config.toml
d_model = 160
n_head = 2
n_kv_head = 2
d_mlp = 512
qk_norm = true
bias = "none"
parallel_block = false
init = "normal"
init_std_o = 0.00935
lr = 0.00753
lr_mult_down = 3.0
schedule = "wsd"
decay_fraction = 0.723
seq_len = 512
Each number is 500 + 25 x the weight over the matrix's rms, rounded and kept within 0 to 999. Layers, rows and columns count from 0. Numbers have three digits each.

# up: layer 6 MLP up, 512x160, rms 0.145, rows 491-511, columns 0-79
# down: layer 6 MLP down (transposed), 512x160, rms 0.246, rows 491-511, columns 0-79
up491:501528494486469537489533501520506442512475538471512460483501502519542486444511547534534504504507486510513492473480525482516490465487513485451453517548527522504532518493502503505523519491475481491520459529529469476507533468483478494531496536
down491:482506544501544498504543515541534551519500488472512544501504470490504522515533503483509496512481522480418461500504505519495489451503514549507493493493455516499483515469520508466497483505490543567527508544454508494486458526495551484498464476
up492:518535474468521504533487474495499460509475569479454489481571447508459532493491479474486467518476545472474472493521480503496498480489547539522502470471512516508523493497486503528515469539550486502527459513528458465505486497513508509501498493
down492:503507517493519485490515538527507514514464488534474495494469505536483510439535487451493485494507477561479487498466495481484500494467499532451471492538501497509514479521508484479478494471512519490450506479539490520509538523506497503496513515
up493:509536479499549469513492470525518477479520489453463499514485448492523494455538538489481483512501514504449492452470547511512518479491504502543449531476533531523481450478496536503458487467490497490504519499514520491470539480513490526544521525
down493:543480501463443495529459516556484495455473550521479514483524555490502475500450505504518512501498469467540484501518522497514525475534496494504538492495486462488532571460474513546519504502541458473542444506473497502499526514460482476556522482
up494:544487517550505495499507517538456497533525538510541504494487510514499535482492462477462507514485472504494481501493535464553501531480505519502496463464507504444474483479496495492512507444486510506533474462514514506517488496531487483525511537
down494:514455477491498512439502483487502520480522491509518520530529507470522524478506511501461497532451509500473431510485491467492476486485472502455464487536519504501474441490467477497503460497510462494523500488524567506508497510512519488513457478
up495:487462492514496512511491535504433498528469462519490498490555465465532485467523545470502497528504507510500521531515478537490524502542496469479471522471522498466505532482532490512453495498494520490513545502486499490485497522512541493510520488
down495:497531515525472499483499479514527467476519464474542460484449548506516522572488478514473464465505519490480550505495551481524499534495517518504505470446488518523534542509462509450583473490490485491546485485486498490502487493491441496528518483
up496:516534469522506502501521499535527482544490496499540482470483487535494528512522474462492466445473520499517502452475505478469547483510508510503490521507481506503489510512471472491506483490487462519514473485483496488494500484507478447505551491
down496:486483504519537513506523486450444467485473536478509544488534487473541503502470481476557512480515525489494523551520510490480453481499488466490512461520510515512501507498506525528499533458491493483518518495495483512488524518487507515470495478
up497:499472474504475512522459495496507487492463481536480499528504498507517485459532488525530512540513519496514550451538511543452533471512492489504463489508485508515502480474504501519501489505494502521493524487494514479513471506521522487519493493
down497:499416535439498480470510486501499527467508494510519579508510470501488516516486491517508499493539516479515483530514470506508470484494475501524526505497476498520492499479522483489499462519458546533509488440500520523499501523501510529513495529
up498:525487538527501477487460490481524439518484517528487478459497471542490526521526519509468506495526453484452436559507513488504478569481464485455507499529480469543503476480508471463486489494482517535467436521491524488501501538500494490487491497
down498:477511505496504518497524529541486438484556469486536526476503529524530462493508456481522486448465529528484550513485469517517459550548492512526552512519513485487517517474506523497464505486515498519490531502483495508537521530446493491540515530
up499:485519513516512517525476520489516516506514522497453537506498513516497498511497495525493462464506493555459489473479476521471470470523529495502480508488467480548496521519457455501459507487521451459541477473511505520525551496477517511507485573
down499:504482455493509489540553513484473510516499449519496482495503528480473492475534498482458510519504470483495492501516549503517520476519513527463504494506526513521471492480488490524538498507447513532496504493474484513453450516550500462521520455
up500:523464473498554473498455494491479491487487543500537526499523516500457480465517526497466493503563465457482538459495485467511502526503519508488521559470499506500482523495489531515508522482519472547472463519470505507493492491496517527532508497
down500:519459531470487507453519523478498497493514515533508527526517495503542536524506558464433545458468479519516525477495476462558513451479507492513533552506513504500482533517496476505496497466527477514511483521490563527461522499503488495504480478
up501:472499497506492522564519509536494493501522510500531562464476534470541484526485525546528454546497498550515486506490519508517501473496500506488533503539495463509453520489481470523492505494490499446520488523514492509460499467506490478496508516
down501:524462503528445465446472492454503569479479512449493480545506538462519579502491481510477505506523513456502504480536499499509538498546479543496505477507509530504562455519471502493493516550521560523477519460501527522497518485513503493526524512
up502:526475516516482428508477455538539512539467487505472459503449476497585508515494556498497485455478481490501506518486579504478529477507504511530512502508492510509507452509479503521460461475497481483509547452483523475486497510507513526485559478
down502:574532515543495519504468510534498472519506488474476522493487491476498497458482492497454485516479442495466527507526491442523496492511477525535472513460481538530481481561495496453503537509463463533471514454491523522493517476473517536510524534
up503:500524475512556505483477548539489473516538473487535491458495513493519531492498524507475504507504511558521499483499469505498449490524511535492495494499514512494556504497478517523495535502491457490456518478508537480493515486478503462513478459
down503:488514484474535445531548466506481480490512527520469546511471454490485460465495479474495473465526450461564509542473508515532521514487496489507544473504512474472490520540494491519531506486504463543564477514512538496539493526500505505539499529
up504:494496476508479533516501499513512534489510504462496456490520455517510513514504511487487456475516514551498482478522505517515506487466528521483504504520465474466490532473511497498500491515502412488503506496434530490518524460465511539480486529
down504:479479527529505489503522496491512532507498470488476537501495523522487503544455483484524489513542502461499470500497489529495496509528481484473504497492518502523503499496498447486500475502470496533505485488485489455450450539478525514484477518
up505:467539499485490506554504480491491537479514485518509541481454453531524484487466506518473513505485512462496505503472466494511515510479515417539490486526475500514490513531494511506494494498508512552494512487469506530486525472518481510520449516
down505:523502499486488466465495494561540517544464536499522512472536533495511508479493509530493487503478503497493513451518484495500513569491463514483515507529500436515490486437497520451548521483491507485492486503511494536491514470480524543476557459
up506:569528498508456470519504448475527508453549498475513510513519461524519556499473523483479485502462570499499513486479476485494581521461507521514490481499480503520530473492493508526499460523529476507505475502462509509496520520508509488477461577
down506:512493465455499514504483477489474503544511474444494450535493492496449514495501508503501549491490533514529493517535488523506562474485515490481525476502501440501481506502424513511535488485478500511510475491516507554526496489503513498451515534
up507:461484496543496480438478513498512549470461458525474504448543505518497500473480479489451532495488496522512509502488488524481485562454515497562473521499490453472514520520542503418473512477516485498496482487494514496503519528528476521494571497
down507:512506525534505520455452516473563461470498465498467432492489503505532552456492510520492550480521489539483502496472485542499529478520486465495490510458494494490502468490469479482485485468491479457472504479513484530509530516469514497527530486
up508:467507585462474469481480461511499482488515513490507494534521459504488538496536495504537501515501479531485483471510483486482481510544510502506465474490526482515491482497487519508516482546471466527520498528448465496469504473508458490521471488
down508:507472518503488511517534507460502477540485502520489515480466436475504510475432538543422485479507523510508489499494550451532474462497525499561478499481508481483506451485512491473486484488527516519546494560505536493485497558535535481512491500
up509:515493480509451556498525524473545495514468494427495498516486481555497533538517512540428532516493473496532486489530541513549516536520479530500514531505523498496480470542523486480453487477486523515488502473463509518502504488508482494495495515
down509:484487505498477438457437484533486551494510510518503525551486500492499482477463496505474491471524527510450529503487521481511522493474515505501489465479505538517534517520526451492515498516517490517516496498511494528526514510467528518514478510
up510:491497482530484511455504462551493566518499542520485483484495496540466503483532512518520498485519527556549468508500500509499501516513505508492462465549514519474469480505527537539517526499541480514513533468506472482543530497482546456466501500
down510:490531474515456465495471497529487519497499530528479530452495493454472447496531526493500476514499462516529503461523463528539468499478529484526496500524530517499491483523475513550475517465496436491489501495516487492471497566464464500516463463
up511:504520482506519477459490475451484523474495514475493502550514463517514490472507530487484513519497500474484532520471515548509504508554489479498507507493509518512495493500513495476493516524544475471488494501470514482519499523506510485479478475
down511:487471523469495520484499501500486496502515496515580521449519508504501471540519505516492521490497498492498475479519494494482505486471518528492477491518491489481533498426504478534489565491480534485514549495498505515508488510484486506496460466